Part of a small language model's weights.
Architecture: learned positions, biases, tied embeddings.
Each number is 50 + 12 x the weight over its row's rms, rounded and kept within 0 to 99. Layers, rows and columns count from 0. The size before them is the row's rms in percent of the matrix's.

# layer 4 MLP down (transposed), 512x128, rms 0.196, rows 182-209, columns 0-127
104:43 33 43 40 71 53 51 57 41 53 37 47 38 67 44 52 56 45 61 33 45 67 51 18 81 72 37 53 39 74 51 62 43 53 64 43 53 48 52 31 39 40 69 61 56 51 49 31 44 51 57 70 64 55 47 51 42 78 47 65 56 31 65 50 43 39 53 61 54 74 59 43 36 54 38 36 53 35 46 41 66 60 68 69 67 56 46 36 48 34 72 36 52 35 46 43 67 67 46 43 62 56 51 47 55 52 53 47 56 54 50 72 57 43 54 39 54 30 33 55 48 59 36 31 48 46 34 63
099:73 42 48 51 58 44 50 82 50 57 56 55 61 35 48 52 39 39 38 71 70 58 46 44 47 63 30 59 43 42 53 49 50 43 43 36 62 43 58 60 72 36 58 56 64 60 52 47 50 47 70 66 58 50 29 49 46 54 63 30 23 68 38 41 54 43 45 48 58 33 52 61 31 65 52 35 63 56 30 51 71 58 45 41 64 47 53 52 65 48 36 54 53 63 50 52 25 69 81 56 35 37 36 67 55 50 54 57 57 33 50 50 53 45 71 43 56 31 61 48 51 62 59 59 46 67 46 80
080:51 37 60 46 62 36 57 39 34 43 59 49 59 52 67 61 56 40 53 76 55 39 42 17 61 37 33 31 42 50 51 45 72 49 48 60 54 52 56 49 58 50 43 52 48 73 41 39 49 42 22 67 46 41 31 56 47 33 38 67 50 55 45 43 23 27 49 39 54 52 63 59 79 42 45 41 38 50 42 41 25 57 43 67 49 36 52 61 63 42 64 34 56 61 57 75 82 45 59 55 47 45 58 49 63 69 48 54 55 71 43 60 42 57 63 35 58 45 32 47 52 58 58 49 52 50 49 35
105:45 43 48 38 37 66 60 61 65 59 50 46 49 69 76 63 26 75 44 52 54 59 65 59 51 60 74 50 61 74 76 35 50 39 62 64 58 54 41 44 58 59 47 51 56 33 66 42 53 45 62 63 51 54 53 64 54 64 52 50 56 53 36 31 52 51 66 69 55 66 55 52 64 58 66 81 42 45 47 41 63 44 55 72 54 59 67 35 33 67 57 57 45 30 55 30 49 60 48 73 56 47 44 47 61 58 41 53 75 73 45 45 42 49 23 54 58 67 45 56 51 56 56 42 56 47 43 54
111:32 60 40 61 43 47 57 73 55 63 38 58 53 58 46 64 60 38 62 17 58 44 46 62 45 54 49 81 46 50 42 55 51 65 51 50 35 55 43 51 50 39 24 52 39 78 68 45 54 50 51 64 44 61 47 58 40 47 46 41 39 32 60 38 33 54 30 48 52 39 49 27 39 74 37 36 39 55 65 52 71 48 37 56 59 70 55 49 35 39 34 43 45 42 53 58 47 53 22 35 43 36 48 61 50 43 79 51 52 61 68 45 47 53 71 43 42 61 45 67 68 69 56 56 59 47 48 66
100:47 44 49 36 58 69 49 67 46 49 45 37 40 42 50 33 31 64 43 44 48 47 63 53 38 42 63 57 54 76 59 58 72 52 45 69 73 44 46 54 46 62 37 63 48 34 32 40 53 57 65 52 38 48 54 60 66 57 75 34 58 65 47 45 56 65 55 59 67 47 45 36 34 36 37 55 54 56 53 49 70 44 48 43 36 33 41 53 35 38 54 59 49 49 53 31 22 46 58 52 71 71 45 73 39 27 76 55 43 50 47 42 71 58 47 26 44 70 58 37 62 72 61 46 47 63 49 34
105:65 51 61 59 47 30 64 39 62 23 34 49 62 45 53 48 27 41 65 62 36 51 57 41 34 25 27 59 66 71 52 38 59 55 42 52 60 40 53 68 40 38 38 49 47 28 61 46 30 43 53 49 47 50 59 59 47 43 54 43 52 52 53 67 50 52 31 52 35 63 49 30 31 57 42 39 49 49 47 68 51 58 57 36 66 73 43 67 59 41 63 49 22 57 44 39 40 60 51 34 38 51 60 58 62 39 64 51 56 44 52 59 55 36 63 26 55 61 33 61 54 36 28 52 61 35 27 38
095:42 50 34 38 64 73 51 56 51 54 59 49 37 49 47 54 57 60 57 51 64 38 29 48 46 28 46 63 47 57 60 38 59 60 51 53 45 33 44 74 49 65 41 64 58 14 47 48 46 47 25 46 75 25 63 45 58 28 39 47 61 42 24 65 54 55 47 58 55 50 51 45 34 54 53 46 41 57 47 50 64 41 56 55 72 44 27 60 43 33 65 37 50 54 31 43 32 67 41 62 43 59 44 30 32 56 48 47 39 42 83 60 61 48 51 59 47 33 42 43 68 50 45 47 45 64 65 33
114:46 47 62 58 63 68 69 68 28 46 55 84 37 57 44 43 53 43 45 55 63 33 36 44 53 23 38 41 58 32 46 65 64 41 60 50 48 33 31 54 63 69 38 45 66 60 33 48 58 56 46 60 50 48 52 62 59 46 41 43 54 57 58 22 30 50 38 59 49 60 46 50 63 59 58 48 69 66 56 29 61 58 51 48 35 34 68 61 47 50 44 60 69 40 51 35 34 67 52 55 40 70 60 45 78 52 55 57 43 59 59 57 70 39 28 57 42 58 59 58 71 67 56 51 39 53 47 41
102:61 72 46 59 56 47 59 29 44 43 71 60 46 67 36 41 36 36 49 54 29 61 39 50 47 70 42 64 58 52 40 52 46 45 45 62 68 26 50 46 48 39 50 46 62 50 57 74 35 50 51 59 43 75 64 61 66 36 49 43 60 48 55 37 43 37 72 47 42 37 48 59 69 50 67 74 62 61 43 59 41 46 60 39 39 31 48 49 64 83 31 54 54 54 24 49 49 56 43 53 53 49 38 68 57 62 60 71 44 76 32 45 52 39 47 48 59 73 49 66 57 43 39 50 55 37 65 40
090:43 29 17 44 49 66 50 49 57 46 41 54 44 50 49 60 33 42 46 57 70 40 44 53 24 40 66 56 55 58 67 37 74 69 45 58 54 45 71 18 46 60 39 64 61 32 60 49 57 49 44 57 45 56 56 36 60 34 48 45 25 37 14 32 47 50 63 50 44 45 40 67 45 42 57 60 61 58 52 44 52 62 42 57 46 69 55 50 48 44 39 72 35 51 64 41 50 44 48 44 58 45 61 46 36 42 48 56 47 45 54 33 61 51 23 67 57 50 76 62 67 34 57 69 52 51 43 42
093:37 32 64 48 37 48 41 43 56 55 50 37 58 29 42 53 39 16 56 58 54 56 60 38 45 40 35 51 44 49 52 49 33 53 66 45 43 50 58 61 32 51 63 37 75 47 77 54 37 44 62 49 49 44 45 44 62 43 47 42 55 32 54 37 47 55 71 57 50 31 32 46 53 48 26 27 64 15 58 33 42 37 44 42 63 35 46 62 37 47 41 76 57 39 54 39 69 54 51 45 15 51 47 47 58 43 49 54 51 59 66 48 74 37 55 37 53 39 38 53 50 32 52 39 47 50 58 31
108:28 45 62 58 68 53 62 28 52 50 61 53 67 60 42 48 76 50 43 32 37 59 43 25 56 43 61 50 39 29 54 59 78 55 37 42 78 59 56 46 69 71 69 28 66 38 40 44 28 59 54 48 61 50 41 44 38 63 55 43 71 38 59 75 69 67 48 36 62 45 69 42 49 32 46 43 56 43 43 67 62 58 38 35 41 52 53 53 33 48 51 57 38 59 35 35 68 59 40 44 45 46 50 61 52 34 56 31 38 69 40 46 44 43 51 44 57 53 33 50 46 45 52 43 59 43 42 54
109:28 47 41 60 73 38 49 43 66 42 63 69 53 38 59 46 60 48 42 53 54 48 55 51 33 59 75 51 42 33 42 65 29 30 53 26 51 55 59 19 44 47 53 56 59 58 49 60 60 46 72 81 50 48 26 62 54 50 50 66 36 59 49 50 55 45 52 54 57 65 42 46 46 53 50 49 33 36 42 59 47 57 69 58 30 48 54 38 34 59 54 34 60 49 28 54 65 42 46 52 46 33 30 55 30 41 55 47 30 37 27 50 41 60 54 47 52 56 47 56 46 60 64 63 15 42 54 70
101:65 58 58 50 60 59 51 47 44 31 50 25 39 58 53 35 61 33 46 33 70 51 49 43 49 37 55 41 56 38 34 44 56 65 40 50 40 52 57 36 47 62 42 38 27 63 55 49 56 24 52 54 26 37 64 43 68 48 26 48 47 57 40 41 55 58 52 71 57 28 56 59 35 56 31 48 59 50 37 41 66 29 53 66 70 23 48 53 44 46 50 45 37 76 44 52 59 39 40 19 39 58 44 46 56 58 78 57 44 46 65 66 61 54 41 61 50 26 48 48 52 51 60 68 53 59 35 55
105:65 40 47 55 63 62 83 58 50 45 53 39 45 24 61 45 48 71 30 41 39 46 67 46 62 44 29 48 41 26 54 53 73 42 26 43 31 45 62 57 37 31 53 54 37 41 58 54 41 48 46 54 64 53 37 30 55 47 67 61 64 59 44 57 32 57 45 65 59 41 53 54 50 34 37 56 57 44 53 47 38 41 56 42 39 41 52 29 63 33 56 36 60 50 25 54 59 62 67 64 50 23 81 58 36 51 54 47 46 35 62 56 50 52 66 52 31 54 48 55 42 44 65 35 53 51 54 73
109:71 60 40 70 52 49 41 43 46 59 51 52 56 33 48 52 79 45 62 43 68 50 51 62 43 53 57 56 52 60 40 62 74 40 52 63 33 60 58 30 38 64 46 51 68 65 57 48 64 38 60 50 60 40 56 29 36 46 34 57 46 55 33 35 48 29 66 51 46 47 56 49 23 59 29 66 36 48 53 76 37 47 36 73 56 36 51 27 62 56 57 65 53 60 46 46 30 37 45 65 69 53 41 58 49 42 61 35 60 63 52 56 53 54 63 51 61 57 65 47 48 62 35 28 52 65 27 35
133:31 52 40 55 47 71 58 45 44 53 58 58 74 62 54 47 63 65 44 51 47 37 17 37 56 28 37 26 40 46 46 57 27 44 64 74 42 70 61 31 48 41 66 34 57 39 42 60 75 51 47 34 60 64 57 52 61 52 43 52 47 60 59 40 36 35 34 42 48 60 36 53 44 68 54 40 66 44 36 45 63 49 55 46 60 45 50 61 29 46 44 45 45 55 37 54 53 39 53 70 74 52 55 75 36 56 34 61 43 43 45 52 34 22 53 53 32 45 53 56 42 35 63 52 49 46 63 28
120:50 16 56 45 49 55 59 44 45 58 65 45 42 31 47 54 45 51 43 33 66 71 47 31 56 61 53 40 67 70 60 56 66 53 50 42 52 61 44 36 49 46 43 58 35 64 54 56 36 40 62 50 27 62 39 62 56 41 47 35 46 72 59 58 57 41 36 50 44 47 30 48 44 26 49 61 51 35 45 44 46 31 44 46 59 49 47 58 36 41 45 34 53 69 52 64 33 39 60 57 74 57 50 57 43 63 44 16 38 32 58 64 51 48 54 61 61 52 62 68 88 53 42 50 74 30 55 50
088:51 52 55 46 40 26 37 69 48 59 79 39 63 37 40 68 81 40 58 55 51 59 58 54 54 67 34 54 33 42 50 50 45 19 61 59 47 67 29 51 58 59 42 48 45 58 51 33 41 51 36 56 65 36 33 53 41 53 52 51 40 56 59 58 45 48 46 60 50 84 54 59 27 57 54 66 49 66 63 52 47 44 61 34 65 62 45 34 45 47 56 55 46 56 73 55 54 23 39 40 50 54 48 40 58 59 72 60 53 50 56 54 55 48 57 38 75 29 34 32 55 40 58 74 36 53 52 57
093:58 36 44 47 83 51 32 49 63 55 47 56 54 52 43 48 47 52 37 39 29 46 39 46 61 54 54 37 41 32 45 57 51 44 51 40 64 49 47 36 70 45 58 57 36 50 59 46 21 59 54 36 40 85 57 65 68 38 56 43 49 68 58 51 55 27 46 54 52 53 68 47 60 55 59 51 68 53 46 32 64 39 36 32 46 35 42 64 54 65 62 65 71 66 57 57 26 52 42 43 35 55 60 32 38 40 34 43 29 55 31 53 66 62 44 53 62 39 47 34 24 42 46 36 65 53 46 38
114:59 49 51 64 53 64 54 62 35 54 51 44 60 62 35 55 43 43 56 29 56 54 62 48 46 41 57 60 46 59 44 59 45 39 48 72 51 46 47 52 64 57 45 45 65 43 58 56 46 32 32 69 60 59 47 68 41 45 62 54 43 38 32 55 51 43 54 64 63 57 55 58 38 56 37 56 39 49 42 41 55 31 54 44 55 68 42 73 50 55 51 71 24 43 81 48 35 48 47 67 10 64 48 38 42 75 42 51 57 57 29 80 53 71 36 57 45 57 52 79 78 59 50 51 45 40 58 52
087:33 47 34 50 58 42 66 57 52 31 31 77 44 40 34 57 71 71 45 66 55 24 59 50 51 45 51 37 66 43 68 51 62 64 51 43 40 51 44 52 50 64 56 53 52 55 30 54 64 56 38 38 51 64 44 60 51 55 58 26 53 68 38 59 31 58 59 44 59 42 56 71 44 49 52 43 56 72 47 34 62 62 29 60 45 51 90 34 42 60 33 47 57 57 44 46 53 42 64 65 44 39 65 52 51 39 53 54 63 57 57 48 33 66 40 65 48 74 67 51 72 59 40 39 48 59 55 60
085:54 52 48 56 54 33 48 52 59 42 63 42 61 38 49 53 58 26 61 74 57 43 34 56 45 51 45 77 55 58 56 60 54 32 41 67 63 57 54 51 43 37 28 37 22 67 41 52 41 28 60 55 53 72 40 40 53 55 45 37 24 40 53 41 53 53 72 44 47 66 43 38 52 66 57 37 29 46 57 45 34 67 48 57 49 40 44 50 60 67 52 61 70 49 54 82 55 26 39 54 44 54 60 33 66 62 54 33 43 54 55 50 72 56 53 59 62 21 47 55 54 51 57 76 44 63 46 41
083:44 52 62 64 57 37 57 30 63 59 63 55 43 43 72 67 85 61 54 53 33 70 61 31 35 58 40 45 42 73 52 50 34 47 35 47 56 66 57 36 57 61 49 45 66 55 50 50 39 54 43 57 56 40 51 37 42 61 66 33 47 55 31 57 60 29 68 55 43 56 51 41 63 39 52 30 37 43 55 50 40 40 33 57 50 39 30 47 56 51 47 25 78 41 63 58 73 48 59 50 51 56 45 42 65 60 47 43 47 63 70 34 60 63 53 45 69 26 47 53 60 73 63 63 50 60 38 49
100:48 45 31 53 27 45 65 58 51 30 41 58 52 41 71 34 34 54 42 60 61 75 64 62 33 66 58 34 48 38 54 54 49 34 36 47 68 31 44 59 57 43 35 70 38 42 42 49 62 55 70 57 36 54 62 74 19 60 38 55 60 42 55 41 51 48 34 43 42 53 48 38 45 52 45 51 64 57 57 56 59 46 77 68 78 24 57 50 43 58 29 59 52 50 43 52 63 30 56 45 36 34 50 46 55 64 62 55 56 51 62 78 47 39 44 51 66 46 64 61 60 60 45 52 46 44 49 63
090:51 19 59 32 41 61 48 61 32 36 29 59 47 79 36 58 72 54 35 38 53 55 57 47 83 47 35 43 70 59 40 48 52 54 57 39 46 34 58 38 62 56 67 66 71 49 56 51 46 60 47 31 28 32 59 45 45 58 43 70 47 32 50 70 44 42 47 33 33 41 67 66 29 46 36 54 41 62 30 47 43 67 38 51 79 57 60 58 54 42 41 49 51 49 50 33 50 62 57 39 56 53 56 59 50 52 33 42 48 37 44 60 49 63 28 42 47 49 51 49 43 40 46 51 68 47 63 56
094:52 46 64 46 68 49 36 44 65 63 49 52 52 36 57 52 59 32 31 38 58 46 48 44 54 37 39 63 41 44 66 43 57 25 53 47 58 51 44 57 35 53 57 42 43 68 57 42 45 55 63 45 51 49 51 40 42 61 61 43 71 48 46 62 55 37 36 50 57 61 73 65 60 68 45 50 54 46 70 54 43 48 69 35 46 48 53 45 37 40 76 40 73 41 48 55 44 48 37 51 38 63 66 52 31 59 29 63 61 63 46 42 56 51 96 50 62 53 09 45 46 41 77 37 64 60 51 47
# layer 4 MLP up, 512x128, rms 0.205, rows 183-209, columns 0-127
095:52 55 44 51 45 44 56 20 59 50 41 40 27 64 55 41 45 43 55 52 50 45 50 60 49 21 61 58 57 49 34 42 42 71 36 49 41 39 60 35 33 73 51 43 55 35 18 59 56 34 54 46 47 47 49 56 55 48 42 62 41 39 62 41 36 47 62 54 26 26 42 37 40 59 59 65 75 48 59 55 47 79 63 39 40 37 56 41 44 27 39 78 75 56 57 61 50 70 35 55 64 55 59 42 52 45 59 38 36 58 67 46 58 53 28 62 37 53 56 58 48 66 40 42 39 52 41 48
088:57 61 46 57 50 41 49 36 73 43 40 43 45 37 36 27 42 33 40 32 64 51 54 55 40 61 49 62 52 73 39 49 30 48 46 51 48 66 39 58 58 43 56 57 53 49 51 63 59 53 57 48 33 39 45 43 52 73 80 50 53 35 55 31 51 48 41 55 21 54 43 43 58 29 81 54 77 51 46 28 39 39 60 46 48 63 47 53 51 48 40 63 21 35 46 44 51 65 46 47 54 52 48 46 47 31 54 42 35 44 43 57 44 43 58 51 49 58 77 59 21 70 27 61 29 44 43 61
105:57 50 57 38 55 42 46 72 26 65 69 58 61 37 58 43 43 67 60 49 65 39 49 39 64 53 62 37 45 56 56 54 33 45 52 48 51 37 64 36 47 42 68 53 34 56 33 60 46 34 47 63 45 32 48 42 60 69 61 65 50 46 59 48 52 34 55 61 54 55 78 55 62 54 54 38 43 42 31 49 46 78 51 74 52 55 24 49 65 32 95 48 43 58 54 45 64 69 51 76 58 47 37 60 59 58 69 64 52 35 49 60 41 50 35 65 52 36 38 60 45 50 35 51 56 51 43 50
103:37 65 54 54 36 44 46 52 62 50 48 61 78 52 73 42 42 60 50 67 49 58 53 58 56 42 38 71 62 45 64 40 40 21 47 47 59 56 22 39 64 62 43 53 35 59 43 34 39 33 55 57 43 50 54 47 33 56 57 46 37 54 39 62 49 45 62 32 32 62 56 53 42 42 60 51 62 52 70 64 62 55 29 44 47 41 20 72 59 40 53 43 40 37 51 39 58 56 41 64 45 48 64 78 44 40 39 54 45 35 34 49 45 36 40 60 34 61 71 53 21 56 62 52 63 31 37 59
102:45 48 59 65 50 16 22 50 49 53 53 39 51 59 45 38 48 62 82 48 41 57 40 63 53 33 28 68 60 77 57 29 31 47 48 38 62 48 46 61 54 51 55 40 51 52 53 47 39 47 43 57 38 49 69 59 53 51 48 47 43 38 37 61 50 56 59 33 61 40 45 48 37 20 80 67 55 72 62 52 46 66 47 61 68 53 44 39 70 41 64 55 55 47 57 46 79 45 56 51 45 54 63 45 62 57 45 50 72 50 22 57 31 47 48 31 44 36 56 53 60 59 50 55 55 37 38 49
100:59 48 55 61 43 46 74 43 48 43 36 68 35 53 36 60 28 54 55 41 60 57 42 60 43 63 37 31 24 49 33 51 53 55 40 48 36 62 43 52 37 56 53 58 52 36 41 49 60 56 37 46 43 52 39 65 50 55 42 47 45 47 33 32 57 41 56 45 49 40 70 45 79 68 54 57 54 46 42 51 55 70 46 85 36 44 47 58 59 62 43 51 60 21 47 72 24 54 37 38 88 38 47 59 54 53 43 62 49 49 73 49 56 40 43 66 48 50 76 41 67 50 44 50 37 50 70 47
102:57 33 72 75 51 47 51 53 46 48 30 54 49 44 18 58 56 62 29 57 43 37 45 34 42 48 39 24 30 49 45 48 46 45 72 31 27 47 63 65 66 45 42 75 40 56 39 43 68 38 72 25 49 50 47 35 59 57 58 63 43 49 63 47 47 57 68 44 37 60 48 42 42 54 52 27 35 47 55 62 79 52 49 48 33 62 63 52 47 60 67 57 54 33 66 62 53 48 41 35 50 54 44 48 44 47 49 60 37 55 82 56 24 62 49 49 59 67 46 53 46 48 46 56 46 53 47 44
118:53 45 37 50 61 60 74 58 56 50 47 67 27 42 62 58 44 20 56 29 38 45 54 61 39 54 57 49 57 24 51 57 37 51 39 61 59 17 33 37 55 50 52 45 62 57 36 45 42 36 48 57 55 65 65 48 51 57 40 48 30 46 46 55 38 64 51 58 38 47 50 64 59 61 63 49 39 53 45 72 46 51 25 41 44 25 58 59 46 36 35 74 67 44 38 55 27 61 60 44 62 30 44 53 48 62 55 65 48 52 66 52 63 48 12 58 42 73 57 49 37 53 36 58 44 46 51 42
098:51 53 52 46 53 58 45 69 46 54 45 67 48 43 51 51 53 55 51 67 50 42 41 49 56 30 46 54 29 50 46 60 64 53 39 56 42 58 52 50 52 42 69 73 59 68 53 09 64 44 56 24 48 45 63 59 49 72 57 33 48 21 32 27 49 44 37 52 34 74 47 63 53 69 51 57 46 53 38 64 43 41 35 51 57 65 41 75 53 40 46 75 42 47 44 59 40 40 49 31 45 66 46 38 68 41 36 57 49 66 51 52 50 49 22 36 59 44 56 65 35 41 42 42 52 49 50 76
103:60 74 55 54 62 40 43 59 55 37 47 30 48 53 30 49 54 59 73 57 56 63 54 53 68 53 58 51 32 66 61 36 51 31 43 34 73 64 63 24 66 48 48 77 56 49 63 51 33 38 56 39 37 48 41 51 55 51 69 59 70 54 73 40 65 72 49 41 34 53 69 43 34 43 54 45 59 50 36 45 58 59 59 35 53 48 28 48 22 42 70 46 45 52 54 59 71 41 39 40 33 58 66 49 50 55 39 48 54 45 65 60 67 48 53 34 50 76 65 52 52 46 41 62 52 45 39 60
088:44 69 71 66 59 48 50 35 63 65 48 45 32 34 46 47 48 69 43 73 34 51 54 11 52 56 66 38 60 43 66 50 30 41 62 44 46 50 55 35 43 39 52 45 54 61 54 50 30 44 49 33 54 48 43 41 58 45 51 38 49 50 39 48 48 52 46 37 41 30 27 30 66 52 70 23 36 70 46 48 37 53 34 72 36 39 39 64 56 50 50 34 49 60 49 51 66 46 40 43 62 20 49 63 40 52 51 74 42 51 59 33 39 74 65 53 48 52 57 44 65 50 49 58 59 49 64 56
106:40 41 55 57 62 47 51 58 64 56 56 47 45 55 62 57 49 27 57 56 33 54 36 46 56 59 89 44 47 31 49 51 54 77 61 62 52 63 32 38 50 58 41 48 45 57 46 35 33 50 21 33 49 56 49 55 47 50 65 37 46 63 49 50 46 48 32 52 63 57 48 42 45 49 43 57 43 35 56 50 72 41 53 26 21 58 68 36 21 39 55 55 50 79 49 61 70 54 43 41 35 51 33 33 69 45 60 52 34 69 54 48 56 66 62 35 35 45 34 50 47 42 61 36 48 62 51 38
097:66 66 71 27 60 40 51 40 27 54 57 55 44 52 34 48 64 74 34 46 41 47 73 68 57 42 65 50 42 47 38 50 52 56 37 43 48 48 61 46 32 46 70 44 36 35 50 65 34 52 46 51 41 55 44 50 54 64 78 56 54 57 49 69 40 60 45 54 52 58 25 59 45 58 54 40 25 47 64 28 56 38 41 53 37 55 72 45 37 43 50 63 42 34 46 66 64 49 49 57 33 64 59 39 28 42 57 39 58 40 36 64 40 50 63 37 46 57 49 50 51 71 42 53 84 53 44 74
102:43 52 41 56 58 51 52 41 61 71 56 59 36 62 43 50 38 58 66 46 43 41 39 78 34 49 59 59 52 38 48 45 61 45 43 63 41 56 55 51 45 44 50 42 46 46 61 34 75 51 50 68 45 49 40 26 58 68 63 65 53 26 62 56 64 54 38 52 21 70 47 61 49 57 53 47 76 44 60 61 37 59 30 57 22 41 51 27 38 73 60 67 51 30 46 31 48 49 49 70 78 38 44 42 60 57 49 62 62 56 41 36 32 64 45 52 45 65 54 35 58 52 30 51 48 51 62 60
111:24 50 64 35 59 54 41 59 72 34 45 51 68 66 63 44 55 32 66 62 16 62 32 71 50 58 52 35 55 61 20 46 57 52 60 36 41 44 42 38 44 58 63 66 46 50 50 49 77 44 63 27 34 44 59 41 60 46 60 69 50 49 42 55 47 40 73 31 41 37 39 45 40 58 56 50 51 48 56 46 58 59 59 42 36 60 58 51 56 45 44 23 48 30 40 56 50 39 65 28 69 65 49 55 28 47 55 49 58 47 66 69 56 54 43 45 30 42 59 49 49 54 43 46 60 41 69 51
117:56 32 31 56 51 51 55 42 62 48 54 31 48 46 37 32 56 45 57 51 42 51 45 37 63 43 27 68 42 47 64 58 54 38 55 69 50 48 36 32 59 52 64 52 51 53 62 35 51 34 50 71 71 62 61 45 25 48 35 51 34 35 42 61 53 43 47 70 43 45 58 58 37 39 59 55 65 51 35 64 36 44 55 75 82 51 49 67 55 28 35 40 36 43 42 46 45 66 72 47 58 50 54 53 35 48 12 51 46 60 59 66 50 63 45 52 57 76 57 66 64 53 53 31 42 50 39 56
117:35 61 57 42 37 45 58 52 44 41 53 71 57 48 36 28 51 50 28 42 56 38 17 43 55 36 64 19 59 66 71 39 42 59 29 37 38 55 57 51 70 53 57 39 45 69 67 39 43 55 67 49 72 55 33 26 50 44 47 63 44 65 61 47 67 41 50 44 38 60 60 31 56 33 64 58 62 53 48 43 68 40 42 68 34 52 32 44 55 50 63 45 43 51 56 41 25 57 40 52 48 45 70 68 59 63 50 43 52 41 77 60 46 31 48 46 42 46 48 42 69 48 43 63 52 44 47 46
117:51 52 41 72 47 72 58 44 43 52 32 65 66 33 41 53 58 53 43 44 31 50 52 41 34 58 30 46 45 38 31 49 59 60 45 63 44 36 62 46 66 51 48 38 41 54 62 60 69 50 59 32 59 48 40 58 37 63 52 63 51 37 65 43 51 70 33 48 41 40 63 43 47 44 49 58 63 55 54 47 71 49 45 40 58 71 69 44 57 37 43 53 67 61 46 52 65 29 40 58 44 55 75 58 56 52 39 72 38 50 69 21 52 42 82 30 53 42 62 66 33 37 46 64 40 52 63 26
091:59 75 46 25 53 57 63 51 31 61 47 46 42 26 41 44 69 63 45 65 61 57 65 62 61 60 44 52 67 57 54 50 50 48 40 37 40 64 51 47 33 57 51 58 64 53 59 25 54 39 34 44 42 53 73 55 67 62 43 49 66 44 82 32 29 51 65 57 23 70 30 49 41 65 62 60 46 56 41 44 52 45 62 39 45 62 37 39 43 44 43 58 44 45 44 54 46 49 63 40 55 33 55 52 33 55 45 57 66 58 41 49 47 43 68 60 45 80 59 78 36 63 69 47 53 38 49 55
099:63 62 45 66 49 47 51 25 68 45 69 47 47 79 48 51 62 40 71 29 48 54 52 34 61 43 74 40 46 41 48 57 57 35 70 38 43 37 49 34 62 47 65 57 50 63 53 33 41 61 57 44 31 69 38 65 43 42 46 60 56 67 43 57 65 69 55 37 57 41 69 38 48 44 53 48 70 50 39 58 43 39 68 39 35 55 45 43 49 60 39 42 51 41 50 73 67 50 61 55 34 36 40 43 59 67 44 36 44 68 54 44 68 64 46 36 54 46 39 51 43 47 41 49 31 19 25 62
099:52 59 31 60 64 64 63 55 54 19 40 66 32 57 56 49 57 52 48 29 44 50 54 59 43 57 48 72 48 64 53 33 38 45 57 53 33 49 27 66 69 53 61 42 52 42 47 71 65 23 51 35 36 74 38 29 70 60 53 51 40 46 59 56 45 50 25 48 41 62 53 60 49 59 36 54 69 42 59 39 42 63 52 52 55 48 47 35 44 48 39 61 54 42 58 56 54 24 65 41 42 35 61 61 53 49 20 67 59 57 68 67 58 32 41 45 42 55 37 69 74 41 55 56 40 51 55 48
096:46 68 52 39 56 48 31 58 50 38 66 54 81 52 42 35 67 64 45 58 46 22 50 43 50 42 38 48 39 33 44 43 46 47 44 56 56 56 22 73 47 68 54 46 16 52 64 58 34 50 68 35 44 52 52 52 55 52 45 33 30 43 49 49 91 43 41 35 55 47 41 70 47 51 42 54 59 45 45 50 69 24 40 33 56 44 62 57 41 35 40 64 30 38 56 46 44 63 68 57 52 49 56 50 26 39 47 42 24 40 49 31 50 49 51 43 49 42 47 46 55 42 54 40 47 53 49 66
088:53 65 55 44 43 57 58 25 47 62 61 52 67 51 66 55 69 70 74 53 52 49 68 22 53 52 28 46 39 73 45 51 48 33 71 62 72 32 29 40 67 50 67 49 40 54 33 49 26 61 45 62 48 48 47 44 43 48 63 41 51 52 60 46 49 42 38 80 57 39 69 56 50 37 74 48 57 66 35 35 63 39 57 44 65 42 53 53 46 49 47 57 32 42 45 48 49 61 43 47 54 64 40 70 50 49 49 70 59 45 52 45 52 64 46 39 36 45 56 42 85 37 51 56 39 49 52 36
086:58 41 62 62 65 40 34 31 36 27 40 49 35 57 35 54 42 27 63 53 51 56 10 52 47 58 44 38 51 53 64 49 38 46 25 53 51 52 60 39 31 63 68 48 56 55 47 54 46 51 51 65 44 52 71 60 53 70 51 51 56 56 60 42 44 70 32 66 48 61 65 22 72 47 51 56 42 47 47 52 51 47 50 55 41 36 59 67 40 60 57 60 69 47 44 47 55 62 69 26 46 40 53 30 40 24 68 42 38 34 36 42 38 32 52 58 45 52 41 32 58 47 41 53 72 40 44 45
103:60 66 65 30 43 58 50 64 60 42 20 41 84 36 40 55 55 53 45 60 42 16 43 71 65 46 47 41 64 61 52 66 51 74 79 49 53 52 40 46 34 43 46 36 46 51 66 45 48 46 50 63 42 67 48 26 86 61 48 42 53 41 49 49 62 54 67 53 53 65 67 59 51 54 43 46 36 49 57 48 59 45 39 54 53 64 30 48 65 43 62 62 40 36 51 41 61 41 50 65 50 39 54 58 49 47 37 50 38 51 41 46 34 55 39 51 26 39 32 53 28 45 51 34 50 43 58 66
097:50 42 69 29 52 52 64 46 56 50 60 56 53 47 67 60 39 60 41 65 34 45 27 55 51 67 85 51 77 56 41 73 73 51 57 34 70 60 43 51 37 31 40 41 61 48 68 37 24 59 48 46 55 45 53 26 56 50 54 49 43 72 26 54 54 51 52 64 62 56 52 61 44 45 58 46 52 56 35 58 72 62 53 50 82 41 54 43 69 29 52 54 53 49 50 40 46 58 39 36 60 63 44 53 61 68 35 44 60 42 55 38 55 49 52 38 53 48 32 44 31 53 52 38 51 35 68 37
089:48 54 42 41 63 51 47 48 60 43 52 61 40 41 61 20 40 60 32 49 69 25 39 65 69 42 44 65 36 35 58 78 53 53 38 42 65 45 48 44 29 58 48 36 59 45 51 37 43 39 37 70 38 69 42 57 47 50 58 50 70 48 46 70 55 38 52 51 55 42 45 43 49 66 48 47 54 50 51 80 38 34 75 52 51 48 19 67 47 37 56 72 36 53 46 47 39 46 74 41 36 30 51 51 52 43 69 49 38 52 50 35 32 47 68 52 42 63 50 34 44 59 57 64 61 38 57 67